{"num_hidden_layers": 11, "hidden_size": 128, "num_attention_heads": 2, "num_key_value_heads": 2, "head_dim": 64, "intermediate_size": 704, "vocab_size": 8192, "hidden_act": "swiglu", "norm": "rmsnorm", "norm_place": "out", "norm_eps": 1e-06, "positions": "rope", "rope_theta": 10000.0, "rope_fraction": 1.0, "qk_norm": true, "attn_scale": 0.125, "bias": "none", "tie_word_embeddings": false, "parallel_block": false, "init": "uniform", "init_std_qkv": 0.0589, "init_std_o": 0.0732, "init_std_up": 0.0843, "init_std_down": 0.0843, "optimizer": "muon_hyperball", "learning_rate": 0.00598, "beta1": 0.95, "weight_decay": 0.0, "lr_head": 0.00798, "max_grad_norm": 0.5, "warmup_steps": 50, "schedule": "wsd", "decay_fraction": 1.0, "decay_shape": "linear", "final_lr_fraction": 0.0, "batch_tokens": [16384, 32768], "max_seq_len": 1024, "doc_mask": true, "train_tokens": 373800000, "max_steps": 16245, "dataset": "wikipedia_en"}
Each number is 128 + 32 x the weight over its row's rms, rounded and kept within 0 to 255. Layers, rows and columns count from 0. Numbers have three digits each. The size before them is the row's rms in percent of the matrix's.

# layer 4 MLP up, 704x128, rms 0.0842, rows 257-328, columns 64-127
098:099210147126101166139143126072097113111156147173106133128108148153127077068122133051124117139183145110086149154170143122154115146095164124133142089131148154191084151107128150146152088121093163
074:139169159109153059124193101168151108126177141149078045131078079080112097071165120118100111124161149093115143125122178103121157128161127157123127123067051164171126146145123137162150157189083123
097:155151125102136168186118101162087158147147103172178104076117121119098073134114078170131130141063079161076150108135135180205139175169151128117109087148134108156093166101099155183103131085175175
124:129123088110100112159073117105126134137141099096078063211125091148174110119091122059137107163114109156142146114132167134123169140149104169155138108150114129141139159116098121035107177165136162
088:119096157156126098156171140124142116161169128142139147091104189122145134137102138130106115081175140167168073117172111196120102088157083080088193149123108146180084135071184159157105062121150145
102:163159162112171177146098153110206147122058140065149113191193100155132134108134053099145172147159155128161177148121108116109144170128119128144089132152171122153072085149112186166150151118097172
102:157134105131081145097097133153108138152156135114177121117170149090090131110141099106180151192164133103123146146080123214086141104101104102128169121128135128136153107140127147151086087114139146
104:085161127117104159185117161093114122136101123130142080138145127171084183172143061135113142150141137104134124147131178171105097167130120108143124126086134164129167191200099144199181059137107187
108:096110078089162152112123133070108117156090149106107129150144098090093099082132080104203137136152126194176152144145125112156103073115155158145115156139093134147143166130177089147093101122126060
101:148095153031068109182089149089150157181071143113076125121179117158123119140206166141124140167133127115146098142117115105148081119188100149115143101156176109134122090127159187143109062135115120
099:139114104073089145132150147073175144059144099093127197177119098136131100143150096142116130103063123117082062082122114089136117107116170105066119099141132141127120166148120171144172158131130155
095:106114131096152106146172182135116153112090064198048125154134122103140159108105145104063151162042129149150112110084168148159074143089151118155187100085100089130112121145119109160127153110132135
095:127121092116155127104084140112107098112133105156154128073167092094091134137099140077140131129179167114105137200148103091096117143116146206099149102180182153176142122075160115120156096126126117
096:123127081179155079133127118129128155100171142127177162136117119173156109094144133074152148122144101129202111128081134165099172051124088111170116127126117148116106126174118117142086112150088131
101:193123084134097140164117179161170146127135093147147085081078168132208094120108173141091113131173166154079141108125140161126127133121148115096151148092169063117164150131096127208103144102074121
105:124096140142125163062179096124095144122065165085155100032102153123140116106069094129119180089105183124114155079123110105095104126135126163170115116107158078059146105119180132143123118114129139
005:134131115150141158099091138106140139161087188140134079086138130183099154135148062147147097110139099157098128107126132136129068092084120171179098220194146143225148102108114125155135074105114077
097:084174108123072137117167104132130117163105210158120063109149127113130108170158108159145088194145102117174128086082138137128132125091205090105120148046145066126063079131134140125084095195163075
100:134072115156151109130118093101145110118127140075081150152144156137163132058139093156072069137138080060130129111173106156092116111145176176132067112080109152122126126133176157102194063084113128
090:149088162120184173097094115128152112147173092076127116168112160150078161164171054175090126184142092104216110172110097149160186111096085140124138145146131117109091145146152113126164156074147125
102:115129142200079072168141194133137132125088125118189117118140164136174140097153106027093172169117154131159118082150110086151161124106113159156105113156096081110133099141128106091124066100095138
102:115148092098154123182065181107117132091117107098119124089126139154093116173116090170105144180154110152132082139106152122136117100130190073125118106138185165149152132159141135210102131174152119
098:157121122112118119097134117060096110154075159089133131156168135113129126087125108134145101123132102141125175072071117152122104148188128129047078115158126201072140147131135086173171114149114190
093:074110125150114131119167144144128112131144159140197124102154125043147159188102154110164169138134183133111103142155091082134132150090090131087169123120168127078104181127134116142135157171120085
107:073083063101132147075147106118099115091105074133117132105160191139135097150144118154097132109157117137122108117122141142126173138153122132143168085083138154063174149164111083162150132163120094
106:115173161146170160173148175147135147123197128096131126089096163118117140147128126050170144138157163230125084140143172100109113142085095089142187096101109125096154125080084109102106140136109086
099:135161115136139117153171110098106128138164175158166148128105129152092127107096103118154171114119134156110152111142126135133159124098119102197177176145106072104117147128125114138156154103111096
097:196186176149131096113128177101079140139133102114080149177084092137113117150152193182147102078139116127141159123168103170145098139092198156142164142123090150116142099155131081131107033094126096
101:098042162189153097064120115135182138106123116131152147116093200146106156204096138161158116140124134119140139131159192166122197146092140136100087121125180156057133159070092116126072123123163130
098:091135129137087170194121117132128097088081103051131153088204113110163132050088116108094110142100120148120126171103072089106141093154122060136167149108174164143111095151126119169118144125128152
101:158144150169102110101091161105106154124133153110171130112131110145168093135066060128192109126130161080157115101142195138116113161071100160094094115086088133079164173175133091150142120129147150
098:188128152088155113111161110120142158087122155093161104125120169105142121087175116169191142069142158169142102177099078056123157110101083131167122121122105147100173140143163117124110087122146169
108:092093130110172118106119109136083180097117078073124103140086102120117124114130129130113142140115189118117146113069119063119141089130116109115102118103147115145144166106097123105138129186121153
010:146127124130157101125050111136075124129128131130134113145116132176119162124096077118180101145112126170116134138106116122152123175118128150110185134194143124194072107178147158190135089153167138
104:163122135117171079121128074139126188155101123105089125141085121087143119095148117146157157110126114148097172119132137135187163108118135134163183087117018173104075104111086139168148123124139145
095:073114150093130115132162154123159172077061071107132134102171146132140151098154120107175115159122142135183126116131184123094116085131137131114184144173076089109138100183072067134123112160173152
079:089152121127068101125159152195139105141133114154192106090109165116118095104099129113099186170141175123120175099093143112135074100136136152148205097088140130136163132111148159168175163097127051
101:144131143111123105145108159126135126101130147165118088151117099118146108156216135109091166139106135095108108066174082110180107103108093125119126136050097099128114140141159168183129121185108107
109:120140146142160151170088109071109132079111094105165104091153119109142113197091137177113107167161124158079075164136125144136127099137127100098202161172218079101185137134161112099142158154143129
108:093085227184108126109096142129097095161140078121074124146149126162155135116133143142162102174166162110123094121147101084192154182110139160086170118159156126144120116167153107160120139166075055
104:157087139239116114071129085115180133124157165117119161105105137186116154166113129080135205093104138066171132122094108113115122143110121124079144120139170108096096137122133164148155102124115061
102:118204112104118123146123159093148149112111126161125129135131120130184054128100152080062133145095059137147104146160113150189128161081130106110107104101098113118100076108177230074106109085112144
098:109111123126173148140144089161163124120057112112132075166142172154199120140117083152187195156142135099121128130116106136121159091151169118102157091140188110129131114090124117117102081107119073
093:188168110148128172137138076152133143120100189179102193072138153117109080139153131138140091115128140125102142084104174154116102098083193102170145222122128121128112157123137114057138132144129119
091:126111126102149073091073144111102115136065140158145112148166134067140165137053164128097167124116144148115146126142119087153129161107098167180179143120166140121112089064180088115142114104082102
098:161134114115069098099143156169106212131134133106122109100136121099120141138177111052169102100119128141170199124119039205157111104159111117168113151132123147142103143154109095067138110105118161
100:132149144133125097142069101087182130131152096184108093144154144144120163167137077122178136129087106134147127160144156084146106076202085138121133124149124127080177146166156166196107141095167141
107:107137179198129170179176171138123114076157113101073113136140176130120120147142123130077150090126096174116088090099115123135124107151175142136177099091124132155131198113135122159098197154127143
103:105110163165208120123192110134107149158131119117165108138099169167129108142152108121100149146210163130079145137202140114117107098115119189144138113082128191113113107121122134117149193104116115
098:124111119151159110115105069127147161176103085113079158132149100138081142152169134161148079155096105137107092207155160141181118161155201151154151118144126073181124151101114122147129106129129192
097:138101121092135152109141177138182141054208145140110099145151121060156111151135120132125144153098104084074124109141182129177141096127131059151114156149160098101130159114165153109097083113155151
108:165119141129130086092122085142118161100145120085145100134108154145158120180145152163106144106096177127166133127075149102138141133089139147115113065085173152118101137128096107111089129149126109
127:137170175160149148133147156162115123163154153098189118088172080118112090195145132115129110177124134132123161081176133151148120181192087094154087114124105088127179142160120135174106049142132154
095:118156135094096142210114138102194137189091156152137141145106143149127098149111175137201102163079126133152110155130111129153147052140133147154108142124133100193114146146150089181116077161164118
094:091160092100065165155131112107108141033139158112118072123175121189141113119069099123193134127143139189082076136133152124145145171122167176144087157134152103101121087132153143148213142175093102
106:138117112132121142142093121102158160159117181089106173112165105080145148138089142139077118141157138077131097107090139138125094102199062080121146133141131137166180139131077096161159115101153141
100:089092144187152115103202174168131158094109123149133152166179166165124112176167075141128138106189193096146128157125125096120105119189141075167086152141188087153116134154138118155185181142122142
101:149086139129198115105083099140113172106079114137146169067135089119088158106164104104077124119146162133122155142146120169130160183110113161202147078102123079105090095136133121112085181153114137
099:101147113129100087135096167151126110178046133172150192164122069074092154140082104084097111149069173064094121178143161138120148121102126150141101126177088175150114135135131054151143112135171108
099:151144155149105084129128195137163079141140060152087079097107127131162124118124112123102137115104103173135171143078130083133157142212152137091125108162135177138143073146108138131144125123124110
115:079169128080143128083103144115127125135124120071130073134203102146182145125119117115170132151118141230163157136157139133100121129155156151141131135147159096112179156117069173096124167173136135
095:092084145153147108188109146101155143080123160105152119116096116063146129152128087090123203065098076086123147144145111069108112091119100148107098133065134086119169145070154110136148099122145124
112:124158120100125124094055100072096117166087106213172180108098194145114132115130148158103094201126141161145150106130116174147169136136074155129188119136115107137107080131153106137202109193106078
095:100186080142121140146161080159102150147080127105196191138090115131109146077129121108135097097140149146115222093191144195113119134198122138163143128137109166182120150088128106146120108148142130
116:099105119132122180130121078122095072130113096145076117081124120140159023152120121112123203155135166185182112131131124160190081116144123104111167130138132136027184106143127179138124161129112135
098:155144118068127152131144134170053128128110064144112183149137120148120148118188133115189135183078124163092152156132167194103151129166090152165104136141122126158085107113169107166105141075195137
110:106089199156141090164097122187155104091085118125080139107122089161112210131141110107199054158144133115114144123148138125124175074125162136131199150149088131154150166180153110094140145182143050
099:154128150160110119099106159098117130107172123080138145162138157119150147107110145212150170145112154140075089101073095104080092148148123145143127119134187081180089222201112163144133089089148148
111:106084182207118126093136148137113120102124157114145202130160051120148103181149137096106094131172108135136115147130119119124107156109052126166131086123180129110188109097164106108118126108094086
102:111162087186099137138097075135110159100136104129127131114068101138122140156104140145105123134140081091083151150119128125097072165223120145123158149200094200145130108060130168067163106166077070
097:131135115154109134160134144141193098082118100111064099135110137128049048092159117128093117164109118110103051100118092137126123129149121145170102171145101058133141107146115137158165083134169113
111:103147154177147143032110109189153176128142152130091080162171158165095147134108091069154111126157053131080174124128097142151147127164101103138127147146056134134125142118132110069080120121138133
# layer 4 MLP down (transposed), 704x128, rms 0.0842, rows 257-327, columns 64-127
087:141063119122130131148171166172124143142187085145105105136111133087131196132158181094118145151070134098139121119109160127130168153094082150060195139200112082111139111117182146147193157132089181
078:134094129126049087144155138106194141118090135145147139199130159131157153137143142106073232165156167190110062153145168169118127061134151115155169167147090182107126143130110129147126176121148129
099:126182151083168122147177137106132181179126088157136173126100084140065146147097136129185162132124150082110092138061205153124094075135121155155151088151144162116146112121095118162097130176167153
104:097113119068136081115115132098152145104163130124090086110101115146184130097148128110142093118114107161112110115082109198123136170142114101094167064151181065171143159148146072195134117115085133
093:106151148123137170137106135125124129117095094165068121198152111191147122158155136081071121150159145181142199137129173159153175073168102125174137106167083107121140145156120079124094170126164142
101:089108106110152141199092124068122091124116135136108163105123098152174074081135065149107204108137120126139096132174172114145158143149083146117067167121153139144119117101104088120145119160117186
106:129137159109112125127090152097128094162121146137119121134060105110102070135152128153096185117088139075149105077145155107170153173099103147119143151075152115108157088134148133122066086162114128
094:133134162074120083158108095084034164125110155101131093178108165158151153096114142121183162169131076147134123148124122090119096122171132149145134144131137078106172137156142154096161078071068135
099:118098108103096123210071110172140114043136113133175107107127130177114145069093114028142098121117113123134142193134128172135103155146066080181134081136162106148104069098106145129172122165105107
098:080158131103081146136125096091114126145066153182143175138194139115135086077119099144156124130068076133114125149115117145110102122124137185127136156136090139123105064160089166132102081112123148
093:155134158141088165144138168170123117177115087103152168138141183094094183209094157128119120103119147110203115118127082180121065123087068137078101121120092106108073100114146096121098132113186044
095:134134127123083120156090147159149109142134135162103104124148123141106105148149145111161150127116091126124119107139150073172106117134143072117108096110057119198095119138148110127136062208118139
095:107112124072117131110091136123139138125128160104167109095167085076059133155128114096097146205098082131129158164125083129104149159090139144124136072093179151087108131139104142090143156090139116
099:147128096127086095147102155166110112139129180081159181144139190134110148144144183090111123145126100202096156159087098104137088077111099152114100139115114090132096116090157124125104129155087199
099:154194111165181098147114161128127175149167143090109141140162147137115165090107100161158200132130152162142098221122125120188099134120145209108079157127113185092095080064146127135078127112094155
106:163154101097142130177163176109131122111121110090144204143160159131160119110086194071125165129101158126166158169085105153122080145092118162156192091112162111125171149060205114136177152100109123
006:106110120076153093154153161128105159160107111106208137111083094128049087115071095120123099146113092107127115139131058107038125130156081081097035135133114073167131113092128053161125152108146134
096:111157120190151101155114116160130165115128102161113118076126152171108118159152077133126177154164106124170085134112147133112112133138160121113070103061130143116123104154128203075062117111098057
120:113062087137160123188090135114109162101088130101104130155134146155115107108119136175125126125148102105096041117185144123140097175125178118141138085099111065138064094154129140135119111140094117
091:155099155156157157140096114116100093126112148077126093150088142146108122132148079173102102157063106102171116103117167160071124080154137149119142145136100095168050137144143097127150100097106166
096:150077057123110090132138147132150076109135092198127128121156130126110119149129117137107145189112125117109085150121097114125136142101167194176164082109112144073131177124115082165155121131169112
120:092116090066111096132110149117162105146118138130134152136137093158116118135166164102101142154150103102165118147143115113125116111133173133134062175117171157144154159153192121113136106149133153
107:137059136110162157124097130083145109132113116092118154145099165131161111099186096174111176082157154137152171102143146125115098125150106090082038126140112096110093102107135099138152113107135136
098:107069097154125115093186052185115171111167135098110080130155126102132153190101110093126107177106166153114081123108071110138130129145109107121155088086162133097133156176158116104162155149144117
106:125120120140103170160128110132195138052131104081100143195129147179123170114155106110153113155140098156123146143181122165156091119134088180091124106138135124151148117107144130112180153147098162
105:099156161111173210136149100104178172073140193122126142104145173124118145180104137073168147186141096100112103088131144131138143139126125100162176124159104190156083171167071126165106061139102120
102:068140175086120129182134105101173135107151147131166148096093123132131131136105114104140116090117105135102134062158135137176096156107101082121202133130147076150106094109135086133076103112165183
100:112087185145148125155121159128109145071187115125126156159087125155127122119150142169123138111084169142160159151149110092177114149140141143118094163114160151145110103169170214179118128128206106
095:144044135185126141144107146128157137140086176157093159132151163102150102146097141143128186191125145160145137118156127168117159187077095134125124122133146188133089195113091139111133143115127152
103:117159162147123136125150097137156107129110129103182165119104115143130123162079072080116188136124073128068059151140142185133120151146180098105167133126133098179131138120115142101055165121070099
104:108104158171083173116082105111088171123190077144121113057103060179163087164112111137184095154120135111141150128113162124159125186087095078164175090131143128108221154126054173150147150129134108
099:095152105149173131115108142123081074133130121108185097145094116086118123147065111117125168179136100173096147110090119206142132094123105105144128123163132099136137163086093160125152199148113153
106:091102166102151127092158053088150219150119128134132114119147077148125146075117120166105164111148122141132127077150051143129142086060142111137074159078177114154156146089079118098136146166115150
010:159125164115130044139088093164094143152143073152154121161078157181132190139084127080119117142138136154097129133105148121114125153135094145111084136168076070182090122146104134161111187146143098
100:134107117112121094111145105101080090116085126146134166122154152105097097159125110072147172123145090106084150103163187137102146077064108140123083118082139088125055120110149197122132163178117116
096:094165172093118180110108118134174083070174139105162165094147100193176158159130208094099123155131114134115119183122151085106109113143200133121089152129043152094162128103105093133149103113189119
094:166137161124119117095158098159117078155146089135113096135143160134118092158170088100135147123134105128137144124133129172136166151202119166167095069116130135149054138142134066138090150068101182
099:137099129153082049129132159174134159152082106129161078134155145115125068146201122137117103135139193119108141142103128074114146138137124107128135161082085089147149130163154168114102088174092133
115:156131141146063109129107120122118212113136134094117119116165144139127115163117127179167074178130104157095083126103128149088113091132138149136154113191125054106136175074124106089109133136180065
101:141121184182117185131155137109146113133107141179142153126122111102141095154152107153155165132154137091088111141106113099162112100097126082135017199082057118115119106130074145087141189115084146
100:156067158141131152083141182186141180185105093125150118096158135125208131109130109156158128144133140124155124127151108105181087161140143129110123131202173216157111141166098127100157099162155072
107:112177099096135106118109133141126125139112169138138118176129175145116105117156150057112143095119075111096071111139107137100117152117125119117119121046096106141169130124226130125169103159128120
113:112142101142131114148127156139191132086086121152132103121115089162122079141141081107181127162119139138145131146135154094077097157109122139153117145110134150098130064121130130139146106153062149
099:107162132118103088201128159093099120163112131128144149094170103134114076092107103161115108181121104157069136132112089124142156091152115137139192131109120104139109118093142125153195123095181164
094:118144118101109154174124159124115087110126136172108113101139138118094133059119131155173093092108125162155191113172196121106137221160078137146102161119136039183115089113148127101174101125122121
097:120061145110170128177150119111166155123083153106094140116147167132148093104075114147078087142076118196114152070092112097095121113128167120116134096149127153134126091157109201141102077150140149
092:145104135131068142154086128164123089161103154177125086075116150175086103081147054141116111158082098111129141076128183161098115147166133140139140109179086102209167100175143144133104101139150102
102:137094150137122134143154075173107177111155145092138115223123219199191146106120193122115152124064119108152113136059110097116094100113139166176144097176098124086083102119141132147107106153112146
105:136159175148141157111139140174186135168140096062125104196089116148142135126072120145120158100198100071135125159135126159140118069099131151121217144150152101143159159093141120110180145195108149
099:107128159164116096056144128110155076165097104202145133132133159159162167082124094121167146115127113164120089085144141108081145192146193076185130112148160086115067174099111103143175155113134176
089:166110127125169112150151154116172163172113163095124158161087097137095160150156122096109169153170097193165158137135137129092142166125183130095093133140119112066132072124098126127110120134153147
098:122147128162175166097139141106100073153123136099154123105081119124159172107120175098101167100182103086150122080105113139053118109131153082143092110103129131068136151075160152128115130122157156
119:122173168118114176115124137186109122080139086124079151159160104138119141143131134112133052137097106155085161109173128179150153193136080090093141073167116099141135144123120166128081127104159085
098:145076148052147099129117171109132143134175060089122078142156111158158127137168094135169135135174176113097143115168102085109123136087069124150175106163140095101099178123145174113118161117106158
094:140161133138132178123099101106113119148082146147188164140100126105123117168181168146113173109152123089151080131130185085135156152160119141145073113057114176054104129117111067137131154113164081
111:155127115105133158141139082081103109177148067094096152128149105100201143161115142163099103068149159056150133153063198171134103156117118180137152123183150072103170137061085127143196114137115109
100:094125139123178115035125138133149134125134141136143159184199113120143108165122103154138132191174128121100157129125112126128139128211149077058049166123173167121124139105159060135112180117107141
099:127116138110071162154126109154117144080115136141103135158092127127097167085142192162097120142174153077186055118151142133104099161107110149165132129069178159094154113177105148136144170136175111
096:152149122069101086157103163108129141176158119108163097103143106101139147107139128158193140136081179150159115072113103115139169121129098056151098140153153135163113103150142142118111144150168102
105:104119184112115154149113179183143112109180158107147090111135100186045088124110055120132143103162113113061160068112102136116148168186108130137091133130108160098128198175154104101102144103155070
108:157121172092137145117133112150117156093118174050105134090171144105095128086105126071072118218171096192132177054142145162090126093124096120178150116096127117141116123069138143136114133097116131
092:174134128157105115062168084140134121143155106123095131132176080135115148120142132150180063158141158153110136111131131162096133144115151070155110099099153163138086150123076134082152197131129183
111:124193111114141186125069155171148136118158109093143106063105164121108137132113116197079143142179095156132156047068130184182126076164107097124121209128082178147188099117146134122130172117093090
098:107140106156166139109067164115129143164127089106125115136127159139099126091139029102121092086134137076103113124129086149182109116179097138134092068145096086141142144137118122102179078131112165
118:151175091087120147145122065116160058149068157144070084141149109125130111124130111159172186147131150140171132124137146115189081080076188147153139168090147144071144155155140119098128152131136125
099:112071136103155132124160132086105113125116060129153193155145121177092099076139085082182121138100154148145133112136169149092094134118134135113118125107111098154117161099152115147135135094104148
125:109113148094165106137062151167139114091083086146138136106131095151155197115182132114136053124210081125102112141133126103129131103118155126140123185110099114099076165188087119117088113154114082
101:156146117112099068165117147126084186100155174138115131133149149120153118132111129114073098179124091156155163139141063137103173108135116166117115169091080091133154133113107106131153065147068154
106:138151122159131161116107144123098083081124115205109110133118117140158137080140145083101088128171099134086104099191144161142147130147114121160125120110100067125186061139102175140077115157148134
107:125161101141078122132087084144108136126129123070100110128098126104099157132131148072140131131089104123130082111171219129106107162120138143073120121174137138117100082112152114098130142185087099
102:129103110113106122142131150143150102162197053136117073150137160115137093101136109116160184102083154139127126118117149113130170117150113139162089156096120132161151135154102095137204129149183133
# layer 4 MLP gate, 704x128, rms 0.0845, rows 258-328, columns 64-127
073:156084156131169118150157083168150135144171136138131043115097101119106065070131145120134063094097068096177180121112161078146139117126102149125066140100092167154116143107154138144152092170062154
098:114066127204147189086104093157111107107105134097149114135109125122181097125153088101088100077122199055174131106140107114128153165113124094137118155131153140143131194175135051142128085111124133
112:093102111125062167200158102110182079114145143064181086163153101134109120097163134074161103161180175138133113116133139155154109137124127181137164155079100148129180121089142131072154130130096123
087:141194135053104097130116110139150080079121118164109123174179087191097123183125057163192148141090126083105178136103132153074151135171137139146084130120119108123144142095151122150106150140116164
094:104128141142182114130076211100099117182105119106138121142134102109128112140100180126189167137105138161130119086114116159135145097167075095109136076103079065101178157119160108175103094168087107
101:201144132127136108072109083128158084141085122092073128134121119089098112149122166110108179097119108062158161137151207093145200119134084113157123131127168188139146113086141138086132111171156114
101:092098133076167089147151145113129177121125133133082136104104165207102120164128167161130153152164119135148173158096162099140146172160104124166139093128090101151153076095061163065122147155085168
109:100184130193120110141151139147116110162103125077172125126114141088062140151157192104113181153122103122126088084130144126167148116159101178084178148148153131182067094106132102055086127097112150
095:104171125145162068145127174128157124108170147114150142131092125156121102087121177150152109129113152171118189110104175067188155146127128085179118145129070062141117131141118106157106146085119208
091:136116097114096143156209148164129092124143177107148096068122143103169135168083203119120145158090089135157163140129110142188095131148078069134139138126112131142174189183074117099126120090181110
099:160139163157139136095147106146159168181090151102140176142136110116127084102194047159177136132110135112139143099135096137120169145166179128092124122092125219142095116091063129126113132113083140
088:108096182145167091105114125180115083094148115178148155138219100112150133118103149173067125121144145157135125130122057156163155184157144112095135098170117174110080105131139047165120094152153126
103:121097097147161123147123177059126170151149100093099074117159159130112157095073025136172093111106142056171140125125137090161096144191114169169132164146098151110114133181136142126194133106095131
103:210104124174148149107131107168088152169155182087154102108083148131137074127108098172115146103154154157130172156141170163161129110114140178112089132166082144157084135112123169144152115144116164
111:139116122138142120168090132066114130111083109065141182108155106092126111102113125106117161121151097112106130146105185148139143138121117155103143128122117147115098182050117144021084111155027146
003:128094170139089087164169161132040142112120120167098137135153109110116039109123115135126130131081126094106119151146170088125142121101068143099113093105108108106091175097156128077133131170087148
101:130146125109097081052097133099122116124225148132139135148120136149101103076144133080205141152120102156093178173131119137130090161068138126149132148122119156103086120100176189112121102083064145
101:158093163144135122126131148106166070086100073117161137105171146047150143133158087117169113104104092101048142118172175131145098166140059135090120093055128146139123112160099103125111116161133110
088:137149145156196098154100116145116143099074129141090120152148075163167092133154119086138113112093107130072126113094100077175102133158091124083150111099143130101150098129178120153134115140108175
097:098191189104117130067038164121092131155131171110138127156123177097127156104132172108144159109100120140095142061167140150128141153193104183110115189075089117174153097138131076094154141158104110
101:117095169119151148147192101117171121160120182114094163107116152125153164150156113187195118110058129168081131131152165132116177132108080131138150139174157151106109153104122156124116189129154189
092:110096134117189184124129099158179089111191124097134133171087083176143106167176136139109146124109172108127118134181139103110094081083121119180128114125099091162100094099117118140097127106108098
095:144164163126106132110117190119105068142112131142164127155154136097105106101096157176128139138141124120168195159112150151100117154156079109100112138193087161171171121105150138229103125159118109
103:153077134170142138120106096136119151076108136161146104101091154112082131108133121135107110163118125079112106114081139115154099089098099090150143142119103112148111135084131138107101120133144113
107:181164177046142178133115102163066137126130144113137096123116161124078143086122135108130111129129156181148135114151174080124131116154141103179120138087108082119116223119105118131135098105102147
102:142118144141151126042132105095120127134125108157140151167140159129202110087109145118119153119162117022107118128193120107157161145076161175122146089126095148136155065081133093105090126131132122
100:146095172079103139182174119141139178149168168162206097101112100149106112112100112130135132108164123088096111138141141117078104120141126123072142107096122151145098174082124164112146086197147111
097:158139138134086107072137148111160129146187139133135098146171083113099135132124135115137142121099111130092109099161163126140129124140150104154131084084178092148202156096135105060127092149137118
100:111086140181104119111122153149102146165108159119179134143130103078077082148122116087083165113140087160132089161089149144104139136148148160081127089152134182163127136115114118100107132074106106
109:086163151123134134123117137111147214112127097174141194089146146136140087138048133200144106173126082126118156121104133206169144161126142057108115100164094086081132133120119149160150117136140088
100:167215133115086106137142108106200067100128132167159085147069095078176057118153164104137157148183112136146083166105101129148128137149102083179121115150143111128134149121138144103133087135101164
101:114124105092118098113111148157164160151111076140171121147128139110203069071158138107039134135110153140164095191060096125106114149127150102137073116077129119144122179125134170120106115111111139
005:108128141185112157100159151157162125138119135146084146121113174175139071152111192142148187087106224059127120115164190168092142075113134134124111120139116118125152144099147114082163125123136168
101:125111163072147125146159098093169081139135112112104095131165181119131117110164192105116152169160171160145139159167160121115068146127095125174122183129117093168156121088160112095078107161096121
092:102099151136162119128135166166105184160102120095158118155161117124120120137094090120131075097107176094162166078168181121166156158098111133065190132123203119129128089154138060086129141143088160
087:174175124121134126135165114111121131170086110070131168134094149104136128080170099159145071088142148099093136133102139143142158181103179102105099136100115136137060101131131128186076154144079185
104:144080145157060140092166100190098142120151156130117063128140103145109140097099104084138098120138142146147152137155107121121136169199135077120163140123065111133106160154129111066083132105062137
102:168109095086075124123141135171140051120097109121153144139098165200149095094115096066154146105145146114066122082144116122146093186140111134139128094076093156140125118121129107139164127146158132
114:147056139186091125168169135136162172123122097107104107133130174116139077103123111124165134112143151089129102141185078047082095107107119119137069163059125120088071094154148080121159157139097191
097:141143061123166116174176100154123079076130116085095111111135179115160200109146114158138165132099145143115135119119145154113141185093128120156101110121081100113120151113148088149128150079173094
100:116104166178135133144139087114096156129135087037146112175078147126143118130160176067103110125112137123063163065137104123153121155176161067119134112155130158136129078112126140121192135106096165
102:140139201117168154075144153128091104127125158068150103137146143130148203142107130162160137148098117149095135180139124135089198122152144106167121135134095172081137162094119086054121124104128116
104:090132135139118198071124137100175099095065169124088111112192131139145087100169164150141065138107110100102114169098146134069113116166152157059104109134114101098099156135091094145124160096177112
096:119100094150090167141174104120155165148146082093143114123158158072123128062110099177073081188127141124104103048147130132083169172168109098104120134155120134089135099169178195118052128191115117
099:137082148145100136172159112154105149145093136122117118131120154092096138112119107159142115169091095168087159139132136147098145124115200181106109137157096125115100149101107177153111095120165139
091:145163176195108163129127157134116097198134123091107144156096133118104152122146181083157129056147127116094107132153170168134105197087147153058115123133138190133107142137122140165109122119137180
108:138114137138106144121120156078131136136185113135155131129124133199094129099139106130152139096091098053074026152132147114091101092095125117150196104134151171103085152138073168103187115107151128
123:102101134175095140150114104108081107130112129077066072161124155114130159097125121045058067167107098157124146158107070167121141152097068180121124140103079135172094134107173142114188149117102062
103:134123127137102115084131221071141150102156115099172153073118091108049087130163163109171146168126155075148154082117156102095161097159110169156089139116137141163082130155121084121128178120109162
088:081168190139140150108073150102062066117165129066109096100111111107152162141172099142131091141155109129143117150136172140161093186141135100139184138177104129129084126140178127106152093147108056
094:131141111130111166132158147146151128089163078120181106146135154095128104119147160046109114095105143080161094165117181100154174085132114155084158172081117171101143151145110106141108062139141195
120:105168152156115114170091127104126167144132049144146043140108092157092083148127146105166167163086143192113098118133154127133162097104150101120102120109057099150143157189113133166124047150177106
094:134139169134144185128125079159216173145203138079108157100094141117101116139165170128193168137145118144129144144130134121196196083164140080134184131135117121149051075094093137083150139159090124
096:180127116091147147158193174187062085133100137122113176122163139144071095130142085077109113149176075162106099182159129166148162158113171127115105137169121146136095102121161198122131086116108097
112:121173148132090141117126124147158079108130110127116141125156153112116115096154117109141173173114120116108100145152191076179147134172103149105145114155059095122129169196092159138145088104132147
096:193083101097076131223122103121158160156087128126126117091120147167117125110163149113096165110156074074098159167112155154132088172097080116154144081161176118095099137172116150133126150139145123
103:140148179143131109157102110138125100118157100130096100146174058138108160107123114092150177090118146150157094161152136103115101096145083129177146119155101101170201060053127151142086065174089178
101:179165133145136161117152078110118116164128125145085106103136131187091178164125165150079088160147091096180151115164151135157070186163133095121153110134103112141185147122084117124107103106121153
102:167093170100180133157145138109046203145141113190100131166104152127122136134090119124153163112112211172192095108137127101076126084078140188115068170111100107168123148150121102150096120148135124
109:123177105081102092132094172168132147121123107045117170126142138144171111157156125096115157181089116146152179170111113147093159098152092160110139080181085094139150156144129146130148106147170073
084:120078113166158097179098134094090108159141143091164123176133127141115134119114120144061157010135163107124138151103183122058131156112168119127094158155134147064138115123122128168107099141100135
113:092119085148140143168165093147140129150028124106113083165131143114135156065113160148124159132114091143160130083132098134138175168156126159089142084054123138149118125159154061063157132131149129
101:178122120084146134095106176099112123111167145139090146106107134182070145162122127106143087133094114136126151146110128129122122112047109069071114148175100086139167124157161110145112101153124143
105:149119126134088114119149143131088074146096014110080106132196165134105147115118136092107111093092195164080114149136121060108113147109143214189105140107128068100086163122156116133173155113170167
099:095087149109096142159103094123159093121175155072168154084164136138167137081098124108169098044113172122140106088081105083129081130085167129108126113093159122105207136161122132105116096091097169
110:069083133165110111177078096096137128131116146115138145099105063065146174148123106111181093054086097117080113176155191094092171123120101141111115140136101182131183171146110123091099097125117097
101:165112110083163135153125114133138166114087123115163106125102162087167161140096161106131153108111078115080104123109161117156121118188076149165150130130123167128067082089159134093112137166172102
105:112188133168185154210114140084177132142149084113111083074172136181118129149092121082115181122194113170092114068136146074118150132159121071145153154102133081100136076127087152125120054136166065
105:146107219097151162128106161117070090055102122141158141150204071106145125088119106099088092071168129075163125102127152090156079137140156110181148108146154131104115111128151083126094140098172148
092:113174136199143099062116132138139137138128139061112143145144145130106144139088128116117122161137150175063134107170098097044107163131121116113128122050162117136120062088114152140118179086094105
105:152089119144180120100108127149118185122050116165145076083145138088095144121141101186194103069144131130143144156093122153132157100155130171156142152141117121098151088146136133180125103093177168